From a checkpoint of a small transformer trained on Wikipedia: rotary positions, tied embeddings.
Each number is 200 + 40 x the weight over its row's rms, rounded and kept within 0 to 999. Layers, rows and columns count from 0. The size before them is the row's rms in percent of the matrix's.

# up: layer 5 MLP up, 1728x576, rms 0.0201, rows 242-259, columns 0-191
# down: layer 5 MLP down (transposed), 1728x576, rms 0.0107, rows 242-259, columns 0-191
up242,039,240,183,174,233,257,202,197,171,186,179,181,258,182,123,149,226,213,195,152,270,216,104,145,211,188,172,231,170,221,165,239,171,229,242,208,192,179,209,234,144,172,187,129,190,221,224,150,210,181,202,223,226,193,185,243,213,187,190,238,173,152,160,118,190,156,179,219,168,185,199,160,171,213,134,193,171,198,213,151,143,151,175,224,238,144,173,251,147,237,153,224,200,139,185,195,167,237,204,258,226,191,288,199,208,263,146,178,154,238,208,178,266,229,211,211,145,176,238,185,214,184,178,261,176,186,209,210,210,200,186,210,209,169,164,166,176,207,219,207,182,155,210,152,240,63,236,246,220,116,159,207,207,233,145,139,175,244,233,175,222,175,200,226,236,188,132,161,241,196,143,236,231,223,155,283,164,149,255,117,206,196,202,170,222,202,171,187,250,252,218,142,273
down242,031,171,225,250,202,171,198,194,213,186,282,196,179,236,202,252,192,219,205,198,229,143,217,212,159,217,227,220,271,190,213,137,214,166,168,207,245,194,254,155,199,138,225,220,188,204,117,217,230,186,208,236,187,167,279,189,245,150,220,206,211,259,211,172,280,228,212,173,263,199,197,237,204,206,212,180,290,210,221,223,208,201,188,214,199,225,251,168,264,255,189,194,189,224,242,245,155,89,207,174,173,204,228,206,203,196,173,224,156,171,199,180,235,170,181,173,187,181,275,162,158,262,164,184,201,239,240,153,220,304,262,176,210,126,196,195,190,197,131,197,217,199,221,224,152,213,152,152,190,222,208,203,156,163,266,235,203,179,164,255,186,204,200,117,198,228,243,215,207,257,125,258,257,192,224,220,183,169,237,231,200,231,229,211,200,223,245,129,194,165,211,188,187
up243,039,165,222,150,229,238,289,244,211,165,153,109,152,199,177,182,272,211,249,293,241,199,163,246,230,195,187,211,177,276,207,218,224,215,159,206,188,204,198,200,204,199,207,154,232,128,248,243,119,134,210,197,198,206,211,196,217,191,141,245,119,170,237,254,170,256,180,260,219,176,109,150,202,240,195,167,253,216,192,221,159,181,285,188,216,192,260,227,159,183,191,182,228,171,249,243,141,193,199,210,122,206,74,197,231,181,179,183,151,191,149,179,173,205,196,174,225,170,186,240,240,226,155,133,190,186,136,143,213,155,152,218,154,279,145,238,206,247,178,198,159,150,155,182,158,235,255,163,164,174,239,223,211,223,159,256,191,233,207,123,163,226,183,207,222,199,200,136,247,237,173,172,181,197,152,257,204,206,198,192,169,243,236,190,164,180,159,161,201,217,244,126,167
down243,031,196,195,184,232,222,98,209,175,208,206,228,278,183,212,287,196,223,243,194,285,186,216,206,222,276,190,208,253,166,184,178,187,192,255,112,182,171,235,214,174,224,234,207,135,296,137,165,251,196,210,221,158,229,272,186,237,170,188,225,186,167,189,222,208,101,241,187,226,200,224,291,238,170,147,213,212,142,194,215,171,174,158,192,216,176,152,181,188,274,283,211,161,163,147,192,79,155,176,221,155,134,247,177,126,212,213,211,169,186,159,237,191,253,249,228,207,181,227,246,161,184,235,184,217,146,167,172,214,263,148,231,236,162,273,253,217,234,243,148,208,217,231,204,199,195,204,175,219,180,189,240,233,187,274,96,280,165,195,253,245,202,196,169,148,196,208,179,216,208,205,196,246,203,223,144,175,165,216,179,224,153,227,244,281,204,165,246,203,188,178,225,204
up244,177,137,197,230,210,156,140,157,163,196,175,243,163,204,253,252,189,275,167,175,153,149,213,206,224,242,209,289,131,198,151,176,238,102,213,317,187,287,162,201,218,216,197,223,183,196,230,159,207,265,182,249,220,240,198,156,186,194,215,208,213,181,87,221,285,152,199,181,106,175,188,185,172,195,205,195,195,201,213,188,151,215,183,191,148,212,123,192,244,229,122,232,252,187,189,266,225,255,221,236,221,243,212,207,228,125,225,155,180,228,279,179,218,129,193,262,244,231,196,227,218,227,167,135,164,237,219,216,179,186,275,180,211,218,200,244,201,177,158,171,143,226,153,97,188,223,214,257,252,231,212,226,252,266,331,142,126,238,176,208,152,188,196,145,239,240,220,200,208,228,192,225,226,186,216,130,221,180,199,165,197,168,231,171,183,180,223,230,219,190,184,221,226
down244,187,148,194,297,137,180,148,224,192,133,249,191,212,159,169,223,258,227,145,198,214,178,245,168,136,230,176,214,175,170,180,215,219,192,164,234,194,242,193,121,135,151,254,201,179,211,190,184,198,162,254,233,311,189,224,239,213,179,203,226,182,189,170,255,248,174,170,164,228,287,212,165,204,181,265,220,171,105,250,290,216,269,195,248,203,194,209,318,246,195,234,245,162,168,200,206,197,214,205,163,198,228,203,230,171,217,212,152,172,150,212,198,197,242,204,216,200,245,194,170,163,217,174,164,257,169,108,203,217,215,209,163,200,137,208,258,167,189,233,131,266,195,139,178,251,159,295,228,206,183,187,177,211,182,219,271,217,229,171,133,249,291,212,168,197,184,233,210,174,216,174,204,157,202,192,203,174,171,148,205,187,134,170,173,119,214,173,227,191,166,167,185,249
up245,033,181,201,195,187,166,189,169,166,187,224,190,229,201,185,111,167,182,193,159,232,186,230,193,267,249,253,283,224,164,236,221,179,203,172,241,221,154,125,186,165,189,225,272,195,192,213,245,210,152,203,244,207,276,198,163,229,217,261,184,228,280,245,202,220,194,183,211,191,132,237,124,311,230,201,210,155,286,178,162,194,231,184,181,187,180,206,202,213,210,159,189,260,249,191,280,183,191,178,242,194,237,150,189,244,98,219,173,166,177,225,212,170,215,232,269,142,156,260,164,253,161,190,124,176,210,281,231,195,242,225,266,199,175,176,182,139,167,196,198,223,170,174,225,311,211,254,169,184,198,205,165,206,218,205,199,186,193,162,264,224,189,171,218,175,229,217,119,208,216,233,123,194,172,222,280,192,148,282,232,191,195,268,249,187,263,220,286,201,182,223,249,177
down245,023,147,200,147,197,159,173,170,109,232,155,196,242,224,215,266,246,261,211,229,207,183,238,160,145,166,227,235,253,201,134,157,165,164,179,193,210,144,189,233,246,238,237,203,200,197,173,213,219,297,179,181,253,198,204,202,282,190,149,212,151,183,195,188,232,180,230,246,214,218,193,274,98,182,172,214,187,176,221,217,245,192,284,254,265,216,175,234,229,186,160,239,227,174,162,219,250,268,189,192,244,128,213,195,243,157,195,208,225,265,220,257,212,226,245,192,299,195,223,166,189,195,183,198,194,143,108,218,165,146,180,160,267,241,188,214,197,153,197,270,130,223,197,261,139,208,282,223,168,180,216,216,152,149,233,222,183,141,203,172,192,197,228,129,187,189,197,233,170,205,193,238,215,261,205,190,159,195,183,228,176,176,153,63,209,180,173,168,270,171,257,194,224
up246,182,197,222,134,199,215,158,143,180,258,176,288,158,173,195,183,183,250,213,210,206,196,149,158,241,206,179,176,228,187,190,159,135,166,257,202,264,210,235,252,199,255,132,166,225,223,164,228,189,253,230,188,195,190,226,268,130,189,149,189,218,263,203,216,178,176,224,202,278,263,224,238,262,196,167,214,175,243,230,169,213,246,215,178,92,217,251,270,169,159,167,184,161,241,268,207,215,229,233,231,223,96,208,189,207,204,152,222,167,182,306,224,174,172,190,209,238,164,177,178,208,123,187,217,156,216,270,133,190,189,127,193,175,224,175,223,295,163,161,299,219,287,298,188,228,170,227,257,187,141,288,225,222,267,150,209,223,138,206,233,201,122,221,159,210,234,175,244,170,196,230,188,237,184,174,178,203,153,178,242,181,130,191,135,172,135,243,286,260,112,271,159,225
down246,153,224,221,174,212,140,164,148,219,202,116,302,195,131,189,119,162,240,111,226,205,156,162,152,203,193,222,143,214,174,178,170,203,177,170,231,203,242,223,139,181,264,202,260,130,162,223,200,172,208,216,149,229,205,305,241,159,204,146,167,245,176,190,337,234,190,225,163,235,254,188,201,192,150,195,171,248,159,211,215,230,238,226,182,171,205,265,197,139,121,193,203,139,218,205,186,178,170,204,247,195,212,232,119,140,196,275,201,204,229,226,197,191,185,166,192,191,125,190,170,170,153,223,171,248,228,215,194,140,277,162,133,186,202,153,353,192,185,156,218,171,234,221,219,272,202,219,179,160,66,268,194,176,212,240,184,151,133,207,198,159,155,232,157,316,217,205,211,237,191,230,191,226,216,201,237,216,235,166,221,223,107,193,224,172,232,103,226,156,226,231,146,219
up247,123,216,254,291,220,147,181,248,188,187,254,230,182,210,227,249,234,261,264,196,295,207,193,165,155,232,226,167,225,199,201,189,218,178,235,221,155,236,197,169,224,107,225,184,231,183,174,176,214,244,206,136,171,203,255,191,153,241,271,181,190,212,253,199,201,201,188,204,194,215,194,193,168,210,223,185,160,173,205,188,202,228,178,209,214,168,234,108,219,166,278,191,175,168,195,254,183,191,162,197,206,234,232,123,130,162,212,222,122,170,234,150,153,266,227,226,187,209,141,204,219,231,167,210,293,227,229,201,183,211,229,194,210,225,276,191,210,187,207,237,229,181,201,199,194,145,214,139,289,170,229,259,271,105,217,231,228,251,272,191,226,236,173,232,234,194,236,131,138,196,248,207,189,186,178,166,250,157,213,214,244,162,139,137,236,187,150,240,159,105,186,205,182
down247,144,173,175,137,172,282,224,149,196,225,208,209,187,154,226,181,179,227,166,223,112,220,230,271,246,191,192,251,210,216,170,206,201,199,170,128,259,178,167,227,161,207,211,242,103,199,258,218,207,110,214,264,297,211,177,236,166,155,203,191,254,167,132,235,233,160,190,207,190,193,185,243,180,160,159,218,243,203,234,168,233,152,205,189,216,224,127,231,212,193,140,219,147,208,193,200,239,220,297,245,154,245,189,248,251,206,189,238,315,221,189,228,227,208,185,209,157,204,199,195,203,184,265,194,142,173,207,261,175,211,147,194,89,255,148,188,205,283,226,152,162,204,159,238,194,262,223,266,203,275,236,198,138,251,203,110,174,138,144,183,216,175,239,183,190,120,175,251,255,232,225,190,237,198,192,176,154,255,236,178,201,231,272,176,194,236,283,159,160,198,201,159,242
up248,036,214,208,149,218,204,120,232,173,218,219,264,250,205,171,231,227,129,216,142,95,201,232,239,207,224,148,141,237,196,196,147,215,158,220,203,187,187,195,234,212,223,192,229,179,245,178,215,190,249,187,230,208,235,225,197,142,262,296,191,179,192,197,218,203,251,235,167,104,195,211,196,178,174,229,133,265,206,226,219,230,163,154,162,155,206,245,194,224,187,303,151,159,230,224,181,219,177,171,162,227,203,201,265,224,353,238,224,187,215,231,176,170,188,210,242,172,195,226,182,167,148,188,258,227,235,269,233,208,216,163,247,206,134,220,176,223,207,193,192,182,210,185,244,139,154,200,226,211,182,176,222,199,142,181,186,155,182,210,317,225,104,191,221,222,118,207,211,126,173,153,80,171,185,275,144,280,188,291,166,184,166,175,203,253,187,165,229,174,240,174,224,163
down248,026,183,138,190,211,225,215,218,214,161,215,222,191,196,195,167,238,273,153,172,189,191,198,186,180,184,287,205,101,224,271,205,238,218,216,258,161,186,182,125,241,202,203,247,146,127,263,181,197,209,207,160,272,193,192,247,198,203,166,206,192,215,209,169,174,165,236,241,220,254,174,151,233,211,148,207,132,156,173,189,135,224,207,187,178,204,235,186,209,220,133,192,216,208,186,218,370,222,218,206,193,201,222,93,224,183,241,183,191,208,238,187,235,175,175,168,258,182,157,221,207,245,194,208,199,196,221,234,182,159,161,123,184,242,228,259,188,173,146,196,259,156,174,172,265,211,192,219,251,218,221,119,251,209,208,220,230,185,123,100,131,183,228,193,193,257,169,246,205,235,231,189,123,172,205,252,198,210,191,242,201,207,138,213,165,209,232,209,169,251,267,189,228
up249,199,225,200,166,160,192,225,217,196,362,205,212,114,201,193,214,238,211,73,264,217,195,286,219,236,242,198,206,198,161,151,204,239,217,224,155,246,117,183,252,184,210,172,176,146,191,133,115,233,194,192,255,193,232,302,280,116,229,186,160,168,148,205,214,236,213,224,279,129,177,210,191,239,253,167,258,173,170,256,205,225,186,176,161,152,178,132,248,206,164,111,232,219,229,174,239,213,238,261,187,214,181,226,185,193,247,140,177,185,291,268,202,211,181,212,141,190,189,213,134,129,216,164,169,104,199,213,236,191,187,208,188,198,264,207,209,178,186,202,196,138,296,244,164,140,226,115,225,174,125,269,223,171,217,209,207,181,259,215,159,182,231,289,211,134,202,185,214,168,189,265,176,197,198,162,208,205,181,127,227,202,165,235,239,174,159,228,230,205,239,208,145,154
down249,174,130,240,138,212,214,196,183,182,285,206,185,240,171,207,221,164,170,176,201,99,192,182,255,229,201,151,216,251,232,191,185,208,161,222,194,203,165,232,238,187,313,210,240,163,229,233,181,229,190,184,254,207,189,193,247,189,296,185,238,204,181,165,279,146,215,161,254,157,226,157,207,243,230,169,239,248,245,251,249,184,223,184,163,201,177,175,200,245,139,145,257,201,244,231,160,194,219,251,192,212,129,252,238,218,180,198,207,205,288,187,264,196,202,205,193,200,204,98,194,177,211,236,186,163,170,209,202,164,197,204,257,184,286,217,272,221,176,149,270,158,254,230,203,264,209,190,150,199,182,250,147,161,246,225,131,187,188,60,177,162,194,270,225,146,132,163,229,236,162,181,210,273,217,169,238,170,208,180,207,100,242,254,205,233,229,218,189,182,274,197,213,183
up250,119,179,231,266,228,172,203,151,173,218,192,257,209,192,162,191,202,179,155,156,208,164,156,209,197,228,219,233,222,191,187,190,177,222,196,213,201,167,224,231,227,221,144,234,240,222,219,253,262,184,208,188,185,263,209,264,101,217,117,166,148,219,191,189,264,238,252,260,187,184,220,213,157,263,216,190,237,186,192,232,209,198,227,217,199,141,241,233,160,230,204,148,222,197,178,222,172,231,268,264,183,165,201,282,184,142,221,149,173,239,232,216,211,160,178,154,151,147,200,217,127,146,211,192,302,246,254,237,238,125,161,242,172,178,239,180,231,161,215,181,159,256,225,121,176,165,180,237,263,290,233,194,142,138,223,233,143,164,198,159,181,215,221,181,274,190,196,143,218,146,262,202,190,181,224,174,146,178,189,239,216,162,224,192,251,221,185,197,201,247,234,163,233
down250,125,156,209,175,119,246,240,203,235,204,251,197,186,241,222,182,168,244,199,207,168,244,236,154,178,204,179,195,203,187,240,229,229,189,222,146,211,229,192,153,173,144,207,171,186,242,171,228,195,161,142,259,195,228,170,167,269,149,242,253,214,199,252,151,133,180,185,188,226,147,174,162,239,181,231,205,175,273,225,144,168,190,179,138,141,139,159,218,230,131,210,120,175,198,189,126,131,161,158,224,220,171,275,139,195,227,170,304,187,145,169,162,201,207,212,216,214,195,194,159,248,151,221,226,150,192,131,205,205,290,221,195,249,184,193,250,183,220,212,207,229,111,184,250,250,220,234,252,183,157,182,258,166,252,202,186,191,170,165,194,224,136,184,252,205,191,225,207,172,238,178,247,262,263,232,218,254,181,170,141,183,213,232,238,199,183,252,207,174,196,233,245,166
up251,040,269,198,209,200,196,232,166,146,187,194,221,228,160,210,199,148,235,174,229,215,224,208,165,266,243,183,244,167,207,265,193,181,219,191,171,199,227,194,267,156,158,221,143,184,191,235,260,120,195,220,189,212,126,215,286,191,202,190,146,226,186,289,228,205,171,200,200,207,151,145,154,155,246,135,236,223,183,195,219,196,223,213,242,236,119,221,207,181,182,286,179,221,123,244,184,169,211,190,240,150,228,242,275,209,164,164,153,226,190,200,148,226,196,262,259,205,203,139,230,193,244,201,250,186,217,205,220,215,143,215,217,171,228,223,157,227,167,214,176,165,235,180,166,186,210,160,259,200,239,181,237,125,244,200,222,300,203,230,286,193,240,258,230,100,222,114,199,258,80,105,196,219,190,211,203,202,227,205,207,239,191,267,202,156,246,168,183,181,156,205,182,113
down251,030,172,244,232,211,160,207,246,249,166,184,212,143,196,159,203,156,181,224,163,169,220,162,226,144,154,209,193,208,155,204,173,310,255,287,166,171,165,254,218,231,228,178,217,196,160,171,184,243,291,204,218,218,247,181,116,198,223,197,232,174,191,223,216,174,226,219,108,200,201,265,242,178,184,164,207,213,143,222,169,218,162,242,238,175,182,208,185,221,149,230,96,205,133,182,185,165,180,196,180,241,188,198,108,175,176,206,182,205,238,210,155,268,165,175,211,165,163,254,224,164,183,172,222,165,188,182,219,193,242,173,218,227,112,178,216,162,299,202,228,244,219,228,192,208,240,235,193,199,182,157,211,272,149,207,128,189,192,240,198,157,235,144,272,237,136,170,200,201,177,207,221,159,255,262,228,123,186,208,196,231,205,218,153,158,116,126,148,229,224,290,224,286
up252,159,151,223,192,197,226,183,173,165,206,204,172,137,252,205,183,182,220,152,216,137,164,78,242,267,200,229,247,197,180,204,213,241,193,186,258,213,200,194,209,169,213,231,169,179,124,204,192,269,200,185,269,218,303,142,190,220,168,181,212,205,226,129,232,215,253,263,156,168,180,211,183,205,212,171,238,207,229,207,261,180,176,157,177,160,259,125,200,177,223,161,217,206,217,229,215,197,288,232,239,262,220,202,212,195,272,184,184,201,164,192,211,263,190,195,249,200,221,207,239,270,232,200,215,220,168,220,213,194,185,221,196,235,202,216,230,114,210,186,222,171,192,200,213,154,140,135,205,248,212,191,178,185,265,180,177,138,194,178,178,187,144,176,222,120,179,139,158,197,185,199,233,257,159,206,157,231,199,197,219,197,193,222,167,189,178,273,235,190,212,244,176,176
down252,175,217,218,287,191,146,199,180,246,149,263,235,235,133,161,239,231,201,235,225,231,179,224,173,218,197,237,144,204,217,179,186,202,192,200,131,181,306,250,162,193,222,197,216,154,151,229,221,204,163,293,241,237,147,168,273,171,188,239,258,171,209,196,204,195,154,202,186,253,168,215,247,245,183,225,214,200,217,213,175,172,236,271,193,177,218,208,191,190,265,178,147,165,159,226,208,212,174,212,177,127,149,256,224,181,157,178,250,187,186,201,204,149,217,237,166,211,184,180,225,234,170,162,207,271,226,226,188,205,198,202,209,85,255,159,290,209,190,203,178,280,197,211,221,275,221,182,218,174,231,195,185,170,180,167,223,205,204,83,172,207,231,292,228,229,174,297,265,181,252,184,227,185,169,166,158,185,164,238,137,218,202,213,180,192,229,158,220,185,157,230,214,208
up253,038,253,202,251,148,182,246,116,156,175,249,233,208,198,242,233,219,235,125,142,222,253,207,255,217,241,156,257,186,216,206,230,170,146,200,159,223,145,182,250,176,175,185,134,166,224,218,171,164,164,149,207,205,201,189,178,197,181,220,251,218,211,230,230,174,213,168,175,200,273,215,203,259,208,178,130,254,201,149,169,238,222,179,181,222,139,212,170,246,212,241,198,183,204,250,224,230,215,139,208,187,177,216,193,256,233,224,161,214,264,226,201,225,198,150,184,242,256,156,208,153,232,197,226,226,144,195,188,201,261,205,156,187,160,151,259,74,231,221,182,212,151,179,200,130,258,171,215,141,137,164,184,150,187,210,205,209,159,181,274,157,280,180,178,227,219,170,245,176,203,163,167,219,191,261,162,182,210,189,235,231,193,235,134,197,192,183,200,169,212,241,225,235
down253,027,165,136,83,212,210,183,250,189,214,118,209,191,171,182,140,187,219,241,244,272,219,225,168,144,180,216,205,225,221,184,183,209,177,196,215,197,244,201,191,256,265,194,250,150,243,183,222,172,275,246,214,203,222,198,158,244,148,116,121,161,139,202,192,178,233,244,112,156,167,221,111,157,189,198,211,217,214,222,207,211,187,185,235,230,171,193,115,223,235,240,224,173,252,125,194,179,232,199,210,194,160,243,194,176,233,205,221,160,108,228,189,227,238,172,226,245,212,231,188,161,197,257,213,186,256,192,168,221,178,220,230,185,223,314,218,164,234,125,163,186,247,287,253,259,178,233,231,195,174,153,232,257,290,255,243,245,229,295,152,234,191,165,173,257,150,117,221,213,230,201,258,219,209,132,171,209,207,202,128,180,242,204,255,194,207,176,231,222,192,223,207,183
up254,039,261,184,207,216,235,207,212,213,243,175,202,273,170,177,205,212,223,149,238,197,208,183,202,205,214,291,236,222,180,219,175,181,193,156,172,151,212,190,221,288,237,226,212,147,148,181,164,181,212,228,168,163,222,196,174,197,200,213,218,192,213,186,177,242,221,206,230,200,190,239,155,107,204,149,172,191,208,211,231,205,238,136,234,218,205,221,176,182,132,199,239,222,88,138,143,236,166,197,216,199,202,217,304,211,173,281,212,262,178,268,164,218,209,136,252,185,154,270,163,178,221,186,219,227,287,256,187,186,203,194,145,206,220,188,284,118,163,181,190,198,228,193,198,192,257,220,223,159,193,201,275,207,151,206,218,239,158,179,178,117,222,209,212,175,172,216,180,201,305,196,111,190,214,195,186,210,171,225,215,224,172,260,256,207,231,224,170,193,144,157,127,160
down254,029,182,133,210,212,185,188,205,200,180,185,219,186,147,257,182,176,181,181,236,177,190,277,200,157,205,230,216,184,237,217,232,191,199,281,270,222,186,200,218,159,124,165,282,174,212,211,263,173,255,177,142,244,258,165,203,233,190,202,252,267,193,186,236,128,224,173,171,205,224,206,28,221,180,224,171,237,238,166,241,185,181,225,189,263,168,237,218,189,129,236,167,254,203,220,181,258,198,180,194,234,215,206,122,226,233,175,153,172,177,190,208,238,200,175,138,163,232,160,237,184,193,225,260,213,205,157,183,264,164,167,213,210,233,221,146,217,188,212,268,181,150,250,150,198,184,209,214,245,212,265,144,172,261,172,189,202,193,230,212,225,205,190,176,143,182,174,293,180,161,223,163,139,154,171,167,213,200,173,228,227,176,173,160,208,204,178,155,201,209,237,179,230
up255,043,192,250,207,162,173,210,163,166,210,204,225,213,194,189,238,183,249,185,185,217,212,217,318,230,163,206,212,204,208,154,189,248,208,202,242,184,132,209,190,280,104,250,200,150,203,213,213,168,184,218,174,185,196,213,132,226,252,221,133,284,136,183,255,244,236,141,221,188,224,156,161,248,225,219,181,216,169,208,212,234,209,248,193,228,181,185,208,222,220,245,113,253,173,279,281,200,187,182,239,197,254,259,249,191,188,263,170,170,193,208,173,225,197,208,239,191,112,167,271,164,217,280,199,256,242,214,215,171,178,176,163,217,254,126,194,168,146,207,192,212,212,107,179,151,200,203,197,265,191,229,266,165,172,228,199,146,150,197,267,276,277,121,179,140,174,173,147,105,210,151,132,197,223,184,222,223,114,281,179,203,224,236,319,132,241,283,147,170,206,155,137,187
down255,035,193,194,228,147,183,118,248,207,182,210,245,124,200,192,105,190,180,221,227,197,208,194,185,231,236,201,150,175,196,226,273,189,250,197,214,263,217,181,260,167,201,134,208,233,183,253,180,181,192,221,189,227,259,251,215,230,161,129,277,127,199,160,203,125,150,213,176,200,202,175,190,183,236,172,229,254,155,179,191,193,199,199,204,220,188,189,148,204,156,182,229,223,261,225,138,300,233,202,188,239,95,178,183,210,252,161,221,249,258,233,238,212,220,213,172,243,273,246,208,166,138,206,264,177,191,123,191,203,176,225,200,262,180,191,291,213,246,128,227,190,158,223,242,223,207,170,194,205,193,235,235,220,283,243,225,240,203,111,151,134,228,219,214,285,188,187,309,241,141,250,168,203,244,204,192,201,206,239,226,240,166,192,123,203,177,156,204,268,254,235,215,215
up256,057,260,222,245,188,192,133,163,223,159,208,184,258,216,247,241,243,174,169,219,176,226,176,258,288,275,208,242,214,220,212,163,260,165,221,190,236,242,129,202,189,196,247,230,193,241,130,245,175,198,171,208,207,163,221,239,188,281,100,159,211,198,164,287,136,213,147,166,168,158,104,225,177,262,201,205,252,169,206,197,186,190,171,150,230,238,210,258,181,202,242,145,192,185,225,257,200,225,181,280,103,236,241,178,192,190,256,306,184,194,176,178,243,181,87,208,221,121,243,228,240,203,163,231,232,242,199,250,228,200,196,180,188,320,235,191,204,198,231,182,197,275,209,164,208,219,222,202,217,184,198,184,128,162,269,219,203,169,184,211,150,248,220,236,162,178,279,226,239,97,205,128,214,194,243,146,203,220,188,209,135,146,208,168,128,209,216,228,178,214,242,171,215
down256,055,130,203,258,187,215,276,224,269,235,204,166,180,203,147,167,99,224,192,190,178,176,278,182,150,134,198,177,200,199,193,182,186,234,93,186,204,155,259,166,257,222,151,215,239,205,266,213,204,301,189,165,154,204,163,254,229,149,192,241,237,179,183,240,211,165,180,211,205,211,232,177,231,182,174,229,125,249,215,178,224,185,240,272,177,166,221,213,193,208,217,274,210,143,167,190,127,180,203,191,306,121,144,237,216,207,221,117,199,181,191,181,230,211,236,228,205,220,188,188,207,140,182,192,125,199,98,153,241,194,200,217,248,134,209,318,190,247,166,247,213,251,174,193,233,217,259,245,190,141,158,211,290,227,176,196,243,178,208,202,266,170,212,84,249,167,137,214,207,211,168,240,175,264,177,216,259,174,194,205,184,257,130,192,272,155,160,259,143,185,114,156,162
up257,038,228,232,193,161,225,111,187,225,187,244,249,166,202,248,158,97,170,170,289,255,226,265,165,178,242,283,273,191,121,186,216,148,186,201,222,247,244,173,185,148,211,176,169,293,183,205,229,287,245,232,228,200,318,193,210,252,201,197,163,219,182,236,189,211,115,198,200,227,177,188,187,203,199,173,282,175,233,161,258,189,242,247,241,193,237,226,154,168,198,150,303,257,174,196,217,166,269,214,218,224,216,257,194,187,147,166,242,202,134,190,239,257,221,176,260,189,198,234,200,156,194,203,92,211,235,193,265,164,227,234,149,176,211,265,258,265,198,197,184,231,267,203,180,327,232,203,209,151,219,256,170,186,208,205,185,176,195,178,179,190,215,130,182,189,254,216,187,187,226,237,218,217,237,210,218,208,176,327,213,208,197,218,134,214,179,243,234,204,189,186,285,270
down257,027,210,188,158,256,182,269,180,163,222,177,210,235,236,217,206,205,155,191,253,172,222,157,157,183,154,149,167,211,251,172,194,210,228,143,176,256,148,171,201,240,264,206,203,189,237,208,213,217,179,143,116,190,129,238,281,232,197,229,185,254,227,130,205,218,214,231,221,234,156,212,192,165,245,234,100,243,227,271,218,255,183,195,279,223,183,233,250,221,265,258,228,157,221,264,167,195,232,183,175,212,180,203,175,226,90,165,189,147,195,239,120,144,237,207,188,193,246,131,242,260,208,183,202,201,279,164,194,200,217,193,249,204,266,180,178,221,195,244,157,154,180,241,213,102,206,205,184,201,169,189,202,207,169,146,236,178,204,202,190,220,195,181,209,240,162,212,203,160,172,113,120,199,191,224,206,157,236,167,212,242,180,229,211,249,241,227,174,236,210,224,190,163
up258,040,206,223,213,246,200,158,199,223,210,205,218,185,199,216,259,247,155,197,228,191,163,236,159,232,187,203,145,187,194,189,133,225,159,212,221,199,246,172,165,218,184,229,266,263,244,165,107,253,197,166,179,221,215,168,247,174,202,199,193,243,214,219,226,183,182,230,217,211,140,144,153,232,231,182,182,223,165,173,169,209,170,201,207,190,238,176,210,207,205,248,229,251,191,181,139,215,281,189,158,195,185,150,200,112,208,257,253,190,209,210,195,230,239,194,220,152,181,187,183,201,246,247,182,240,249,169,313,173,86,175,182,260,193,170,241,199,201,100,208,249,251,184,162,190,231,234,184,187,212,207,198,198,109,251,252,176,195,228,288,165,73,279,230,190,109,174,269,241,187,167,95,211,222,268,84,186,199,383,195,188,117,271,258,181,249,206,177,132,210,217,215,189
down258,029,251,181,209,217,196,228,134,198,153,183,171,125,223,203,132,235,225,239,230,199,192,240,223,235,155,201,172,174,213,255,189,163,212,163,231,256,176,200,209,185,187,211,247,149,188,228,229,128,167,182,163,167,162,165,168,152,203,237,189,211,175,171,225,191,185,217,220,196,178,181,180,188,157,164,251,193,230,295,171,190,228,235,176,146,193,192,198,185,143,221,221,226,143,184,217,162,146,199,247,284,225,166,277,218,143,195,153,222,195,198,218,202,154,117,153,203,273,225,129,265,153,196,260,190,147,211,170,190,210,250,203,201,179,141,205,201,222,228,204,136,189,156,163,172,208,171,153,185,221,247,161,234,235,115,243,206,214,237,138,187,205,176,210,170,207,211,191,118,188,242,244,126,216,225,211,209,190,122,220,256,228,144,130,194,187,173,242,210,215,122,144,232
up259,042,217,185,183,236,195,193,196,175,187,238,215,198,177,165,192,214,227,202,197,181,242,185,161,269,214,218,192,172,263,201,141,160,213,209,158,220,250,206,231,271,175,198,228,103,210,238,136,249,217,214,145,201,229,262,186,198,239,167,152,186,204,180,209,163,191,125,183,166,152,162,138,200,156,115,227,115,182,191,170,238,244,148,184,199,188,150,212,190,201,248,208,251,181,134,320,190,205,210,207,178,218,275,248,205,242,204,157,213,223,294,243,244,224,229,152,270,105,171,179,238,223,247,253,130,170,200,197,156,192,213,234,194,256,148,241,250,226,267,203,201,216,163,109,138,137,242,214,199,127,204,274,207,176,259,270,197,195,272,264,101,297,219,190,203,141,164,249,149,180,165,121,221,184,277,229,192,171,158,152,282,173,250,225,159,174,255,203,223,212,202,121,209
down259,031,207,238,237,154,206,220,170,333,144,189,196,220,270,211,162,176,201,189,294,189,154,259,192,144,246,184,204,214,191,208,221,229,183,191,225,217,183,187,300,149,235,180,231,298,197,216,249,117,166,200,197,193,210,135,230,212,162,203,194,189,204,206,230,213,216,201,162,235,203,232,140,169,237,267,162,289,242,288,217,202,175,201,197,222,203,248,174,171,224,202,177,144,205,195,193,105,180,217,178,202,190,227,226,273,174,210,245,249,218,169,202,248,104,200,162,242,221,259,216,225,115,124,209,216,238,238,214,250,210,150,222,167,139,252,192,133,243,168,218,197,227,219,193,246,262,184,214,189,215,255,154,209,275,213,165,234,218,118,239,214,180,211,135,252,257,206,185,243,188,207,232,171,241,177,200,192,221,217,183,195,237,190,136,161,209,124,214,153,202,189,190,130